From a checkpoint of a small transformer trained on Wikipedia: 15 layers, LayerNorm before each block.
Each number is 128 + 32 x the weight over its row's rms, rounded and kept within 0 to 255. Layers, rows and columns count from 0. Numbers have three digits each. The size before them is the row's rms in percent of the matrix's.

# layer 12 MLP down (transposed), 2560x640, rms 0.0688, rows 47-96, columns 512-575
092:144097110164108155137205143173143177067114083158130110163172137127162160108127141106061154112198103127129152085117119136136093130105108160147196155153115110147149165176106096181058111152091117
095:047139133107154098129060109130158121155130167156120092138149114113138133115109134157109142064175159152146157055131207109132084145153151143107107135113142129143148099093163088142189138116082122
100:109092209109154093089138145089106113092127053144157120153203174151091166171150131104119102148128157114102097149092125148108149120111106118158167173121174047058104119190097176143155153155150179
101:111108120101154140159167069145118162133081135125104183103142128138081061105144128102113111123125108136119152245125162065093124104114119128129099150159152184129168060230148119173148097120172141
098:133040155130103144094159098114120116170089133131126080116121116104099200097091140058114132115145163100167089080076186109072163113107152157176129239172160127176147155113056148027205078139118082
092:170142166104118144163055151126134090153098154104150153117133200141112149084118072196097115161145115117117155163100121167136151155067132141109134117105131139148148184099147106147103132062139156
100:094093112192126124147110129107104127192119165131104165131140114143143129108144135099071095142099121105095128153176171196156144090157130120108196108110046131115157070162108158095152144179090101
108:087120145105097172166086102119090172082151131090107115101108116128145112145119130116178165084147126086131115090136083092101136153107121144106153095136113146136148164137164127123138162116146130
097:157141110167139167124118129113095200211146159095085109121168113147098083180123118148117157124163188119182112108160218131140123103152074141169132127118131157159134078141109140138127135152135122
094:074104106098154107165162122111132163162137119146115137092138145120213098105112163146126132168151159141087108056089118147160110105135134113163057125141180113093073167122099142147095060122137087
104:118151111106117100117081104123127160128115121103071151059103115137129175151110136114117170177150122136108126168172084118107141192142167166123125169086114225086147114150177135145141124137099113
102:100194117170104087124159077119089184157103093192178102107118122094167102097104135099143083153073105129159192222125145138112125124122149140161123091104142113137137147122137127109153153135111172
101:124116142230175084159069143107115145134086123097133116173061136102080121095120098170095178117172129138153111145122095069158116089188146135099114083154127111125062109141191091140167114116135113
096:136116134140056178139160114121079140141117119171144128093128107081099091123091158126149110183101161098172109129121185054102135158161153062117159126133048131148119098075142137094142140121119109
095:137135166090153160141083140123114125148130046112162099099110150120127131114118093133119105167107042134104084253125132091123123098126113123163089145110090105148061142194147146085193111121116093
100:120166084144126099148086120089113152101179057109135149068101128124127080077104028138177127171142108155128117173141100163159169107164136119135129160111120167156075124111135100150111113081121124
103:148127190144097139119120125123124101130123152160105201149062107111143140129114161128170125090141125120140099113135089071088095075115113125148193065172095160112158127175194139121134113148083100
112:158149127082111132134157107133115185154097126121150120143087071135172091090143061093170106115126116149077121138115128186093103153163171133160125122148173129163154152114123161046098190135146134
100:120147117038115134161138142140153120060206149116113146122129024043103148136108142146158113090114128118124200033110116065130172125127152110196160183122157142142105116109133105076129186161134093
099:144213138150156128118132125066138167141115116119150141175118157158065168140090066141107073156141088163119086140149105113078101087094109148179123166108078089137097118134153118140122100176101103
098:094132152063155121109144095149136144101165152087180072132103101102144126102118099104152122154147155093153092126098124085116098167103148121075116110130128158061144135190149088157182134125139148
098:144105089142152146150127096141137158075130095128105207104157104158125074140127063125068115155169150109144139110157138143136147080102054104100119133111076131110138104125118109158100128112120142
104:148093081104163088126159110140151166123078154162152112118096109080071098117078095151165140111123179118151107150098136120135141059135088123137150148072133201123140077183135131082116140108139184
095:112152131049108142140080088105161093141133079138106108135153120164107159078074056148110086176107076068096126111083118160128124144103121121196118101137103064112116068120130115114094123125150166
104:177113163116201142084145116065108055055182135127134163137180080094136158134128160142136144160159142118131120083095157113119041077123126150159098083092115159155161167163183139078110149111126113
093:132145112148152127087087073140098115124121095121138188079169110151106104144105111104139129138136117140161121156115155086140098100119137109093105102134113109065002168129097125138113111158106125
097:097127123137163153100127109146129141176085134105199099156146214073164111111138143079118117138094126105151082093097120137158138141116155150144114078162117127093154148120110122119154135130150114
097:106127132120121171088103078139168129113099111159124129173125102128099156151105110182114108142089028156086135038102147096119129114101121165096157118097160128142163100010099129094156127157156087
097:202119157107158152159087140121104168094084110110154168150090164108168126066168049024086124112084181132118088041112134105112144128151185124169091160135109115147139098160120145180074130141098116
101:207144194134116121093117120109071161146167118134115171118127181122135140092084114089201128131141137086162158145147108124130097138094090101160088094118134136094111115086084174105186137181113121
119:092102217109123140096100136109105047065131116147160103140133111163113154067094119124085149114170183154109175155159084171125122090124118121102122095126145104145061144162105119123097061162082120
096:080105098131153179150166166098079076086134127142123109104125134160142165171123120104079173126099112138080067080155089124149109135125142100138130116149075114113171148115157081161088125166122118
101:145108172102106144034169189093076122079134138070140146155148079090076179117127140106216075137139147151125161202197044069132088176182088210195164149179106139135097176147147149127150120142144092
098:131149148198171170085129093142139107141120118114088170089122160119117107125116083113123096128161138116138129042135110073121187119090070150148093132088142137098124155060125136118137137073130164
105:156140071093171104107135164120165140146174135118176139097108104157085113081108065124118171146139108116174131134194190089140096086112157129127060124145171120108086111113076080094167114148134142
108:122067147106125159046146132136161123125137117115161166190132127096082155137135151119085100119141143109128178163122121093069136165092084171132114164135101148084119128141142052088152137163094185
097:126086079099104109157131119112149155092140185097146134103148137121158158118132162155131151200165173091102088021129136111152126110082145116052120160142122094147169078140147129116128199162157110
096:064172087155127111155171079095146147194119133110126120096178095071079127102128082143118134044112119122119142141121214107166121133128134130136093113154143137088144042115063134113134169092124134
094:117106132169136139111122115084161113106137127108153118075196108149173112136181117131110137088095117163090133129179150157128135096143149145129114124185141066140091136124132155085142081111099138
107:152121111167094076070129107126163084136093089110152102131183067106082113123130123171129130122146107107044164091095107136124111067152171161155159121163140144151077118073121119183125120149089120
098:162190150094149163139096133169117079169157047123150114122155155164160074095108190108084124118151153103112138137118171145090110142159127135127122113114132087110113204169071132096184133131092166
109:148131123146136146134135129089107092218139077106113161074089150070116162144124080140164035105157185146096101157140124126106146194133110130098139115113112115140144169150156181183164121113112170
098:126066147089136107143184168133070106151149122103088109190103144077131092110107150178065122143132122111077103212112112185130101123147105109136188156101103118079143128080084113090156141183130161
099:162154068113133186113175124129157140137107077151177182138093089113150132118170131141117071114081107149135133129151129096153135106070125148157195113078116108187123099114167139172119138136115143
098:152163108110140163111104086143163122089122134157135183184165128119131123128116190161158148111129126126108130202107114141132112073146111096132160110110164201141122150123131062121098121138121127
090:124159132109103094127199164121170113134114084116145101129098154130097089118098125159171142123124096132150115060155135115098163047107117162143072102165136174166109123118105141101179109128088102
097:161175107092132109120132134166105126143117095134135099167097099181122098116117159122156142090148047103092126054125118094139148111127122136136092148117162175196153140182135146099109155138132083
097:147098089166107101174124122091128115186129173105121103158046110113177071126079146161046107067120088129169160123060120153147135157154111133167167105099127133146095125174121156101148115156137116
093:133143145111128154126117155107151135125099088145130124149111035081071086137141223180140088197070113160105150087152102076122177098069121081110111090142135055095121164127131101123153127139149122
102:115123175116138152147151159170106105109100130143198137125145154149205145086206125135151090102160114157133155157164119098120117084111169168105106171156157131176132155143122172150133039130119114
# layer 12 MLP up, 2560x640, rms 0.0604, rows 48-97, columns 512-575
094:149096080122091087141058165115149155101041152098124118156208158181133174145121182087108079139089092125115072143132093143172115161087121130119115156121102131095105152119144115159135058140190188
104:115163129071114151111128134129099141131120123169114121169145115091084154110130075177135133084129116132062110058133138184181103160111104140111131123154152095070126118142130157117096106139125127
099:071154168050141106123098086132120126083136133151090157108128119161100104150080052092134161129072166096171118148144108168145103173062169152099147161113111182135075134110122134099094121166145157
101:108189122157163140166131107144102136080154150171149189133123106094105157109126051131147183141162135114126112050148112109112135142160117107095161104131129141152122103199145151183079116077148159
091:089137136135117135141158154170176145128078107160063116119093074103138119180086148116139087145118091130149092150116081113180159161114155175086197095135184148114110152154172056197125116107080126
099:142141106116140191103116141136110156129098069174134148177102150208113120150149139135147154123093148087136128139071137087124124183152151151164079141132137122109073077117097102138088128116067093
112:116155111123126136138142082137137137128154154103148151121067142149078156154154123130185138117119175126145158118156128128181057166191154096113193122102148129100112130124133069100149138102198199
100:077164121102114139149133084089123209125202087162126155176076114137125151122129055214111152111140098083101132076073144127104168100184134169152168140092088137201151123079150071145153110071136126
099:087069145171145113097134094179139079102155176079137142122134097112102094133173123130103204126142128179064120187091102083117119135132162154150185125124102084117146130103114109140171132152220180
100:106102136102124184088137141168113149081183083163153133034112135104121099133102179171131102186130156112108149062153115158093132100164167096106147075158123062137133059143082111117129105125116122
101:092141173164111171138131148114188153126130182216130178118122080135117113138125094133143133144110093113110144145043133144181129152073139103157141187150156141099113159147077159134087131144184146
105:162165133132168080160128100119117138088149123122108160145156160130127135138149103212097128126145146132171175165103152166150191157152161148095177103183139123083173125131142146117134125115130119
096:111187155124148112080107110109114127107120080146184100072100135130130101102100106177106084165169136131104171178107097165114156079136146103137131085130119103086130148203102143174165124164134063
098:129139160100178117135139125123158157098130131149126073097109097147154143078126115071155096125096132105110139137145131142184092178132144190129091165074152174103127107084150203043173143150145091
101:117146137143146163112137107144188121103124156073096114083138069137185148173200089124069133135166110131069106116153087153109164120158111179108210136143127114153122136169084106154103157104102073
100:130155127110149134146098101102176152166136148126130130108123145106086158121132124164050099139096106102179123092177139150198177097102155136134134158148147087207101110060178092124143157133125060
105:092119124096157159165129127093209155201134152104103106081214157138115127046087128167132116125093140146084166151066136121163166131068095169135136078107084081156089137122113124167111086110133161
104:129075119187089164154113117115116128170095104104068197117084102126156165109157053101092203166130164092165154105127121126175112120069110106164116182101101102135095146141125112154130106037142183
099:087126128069137116113122153156123139145115114108148119112101143126126111176129163092117155104132187061094114165136164095157100169124145126143073168095134132113183135098136150199167133103097188
101:114127149193114079137108105118107139119174143146151137115160091129165141184170074101103098097101166194160099137159107165156172082088109156114134134118101121090156106151174109102125103166137164
098:167067111156170093145122108167145106109088069129139113152049208101078125072178129144117163187158179093145149123132088179136142128135121086140174164142157135151202124130149168158151127104163159
102:114146091144108153122167117202104118152155109136119154096054147186170145122131078124114179143059182129106159160098219096107135092099113040116120144093148116070101169087115143129068107110128118
100:161166129065165127145159105130180104143149110103184163121139156082090173166184149145169106131153135120156142108073111147139095132177110124085123179077117164122126133143109103135126075101177120
101:170109083138174119182091114154066115148147137122153132146129140166126139129092114096086100126138076151145150082135092154103100158060109101085102160187160131140137153153108056122109074135134122
099:186087089123103181086126173160152114161139151115058080136126107107157173114165150112129117161116101191149157208107141138076187090168109135152132122113139092158178115135209119154090061181156081
098:154102093181078143140134111179155148077176106155126139182106142121078139140169155144144157107137154149183153128084103182129137174103163133129201188086141149095137089135114107109094134104096117
099:092072078124208090192045142119131111111143099125145106104123200174174138107124109068168080164146184112111090149110098153090152169139080154110106096116138152118158160183155229154143123098137192
099:074129148192099168073091105163153105150104118129104077153174055144150145127145151149152136102129130146024152162120140129124084113134126121090201083140155117142168157147172168091051154145181144
103:184167137097086161130161081139127149110124149176123145175120078084169148091179146076102128062171151117108179100124138126110107165152087154095068143114145147105123119109160152139099121163199115
105:132169142150133119104096166156152079143133106125145124107130099073141142049131116158129174122137126184114160138093080112146159119110112172142087146110197172113089121144191152153116098097144101
096:172123127140195063152143056205102091166092143142106139079165180122193118067133132139144126163154121092145159017106118145082159092160136144130119075098134140114106158127159134114126137129140118
104:119149109071102205103126124170061103136097184123198136215132130109161121137146072163169093108087139120121126127153157128151165120128065153129114192098114151159101044084097117100139129140144137
100:083123163115141119149116102047153162129127111108135099073139063086161102117088098149109139148138161168174103086078124088133166115127194107105142115111103159173083168129165165113117149154100129
102:076148106169149170122157123101140137150134088126093160094092137098085146139102149144174112135111080137139074136132084120154065132172117078155133189108137120111077141124155111148140104100140169
106:127123148062135140155125122070092177078133195119076101130161141088126166187088113188139170165091132130124095128086063173138142107127148155130151104147116108111105131123110116078150146134138095
101:149084162125156137154128056147122086121084121118122162095101155106141178137144136120150076138137073102080136082091168108130122107151141132064077131148125116210122119134105156086097104133110161
095:174128129076156132080123183195171132073137138109184133167126120094179094152126120138118100162111132134134132096142121137107159167179148124075148083108080107149139156087121194136131165160183114
095:129148099144103082197099182172114113092102135117170116100087141171119113142120101112105116141153127178158112097126177095149120153111129132178048107197082156174140181168110144093139126096065147
100:083127194071186163153079141137132110142094117157114130104140122096215114116134092149162121089165146156118174148166133157117136162228104086133095132145136094136117051148128089151082120150134082
099:153116151136133154142097107113156095143165147164152125107114116160176134127093125113166154048085156060066073137130089137169122182121145158099125154096120204124179096122118115130102160099150150
105:135150174165147104138103158149156202111097165131185129111104115165074123114145144113177126099118143124105164089157125124219089171127095140155070111108129147128123134147118202163143093076117173
098:129137156110168118196128150114110125122094140084080171145135135137108113101124068144132173117123168166199136170118137141154085093144125111168147121119171099155092189134128119148114153122154107
099:109155166200130146157115094091087124113128089134193148084138061139180135139123115145094091163187053095149172122167155174148156133195117108159133152139093105115087077097138190127097116130117141
100:134120062142082195178116162085118073133161126139196111177138116140134165102152160091183108098098140087036119145124069160142164148085138226125046089208111140078109119120107132083114108182132084
094:143130119080118139141089165085126097141219124101099082131095088167134177051108146161128119150176130118105182111112096165177106153132068138099133145140187141126190100132154173091119108154146074
100:092137150095122136138116120108104179109098137136144117096142146193158104104146092143176131123184143096187110149115105087084191165160114097129167191170120112153077112141142122127140180169155146
097:129163163150177193183082141106166085139087138124131125160199093083081168127123156176097142156105125191154138135132100095154119128157183128125162068159136078115152135101123141115150111074130167
098:056093124174152152112104130095130092136135177098128136107136175177133160149152082130124140113151093174195115145121169184098107147176161148110124142078132105124141109133148110122139190130111137
100:152107087072198183174111159112149096121143075139144159119150153142099126082104172127146142100161126133189141179161123099185088141108105159140162134104119125090083169194116115139110146135089116
099:149117164094086130111094119095195134089146147130130165056116158150128131127170128136150125119105135137096146137107182129148118162162071114135130099142108154149082107079105096126120107110118183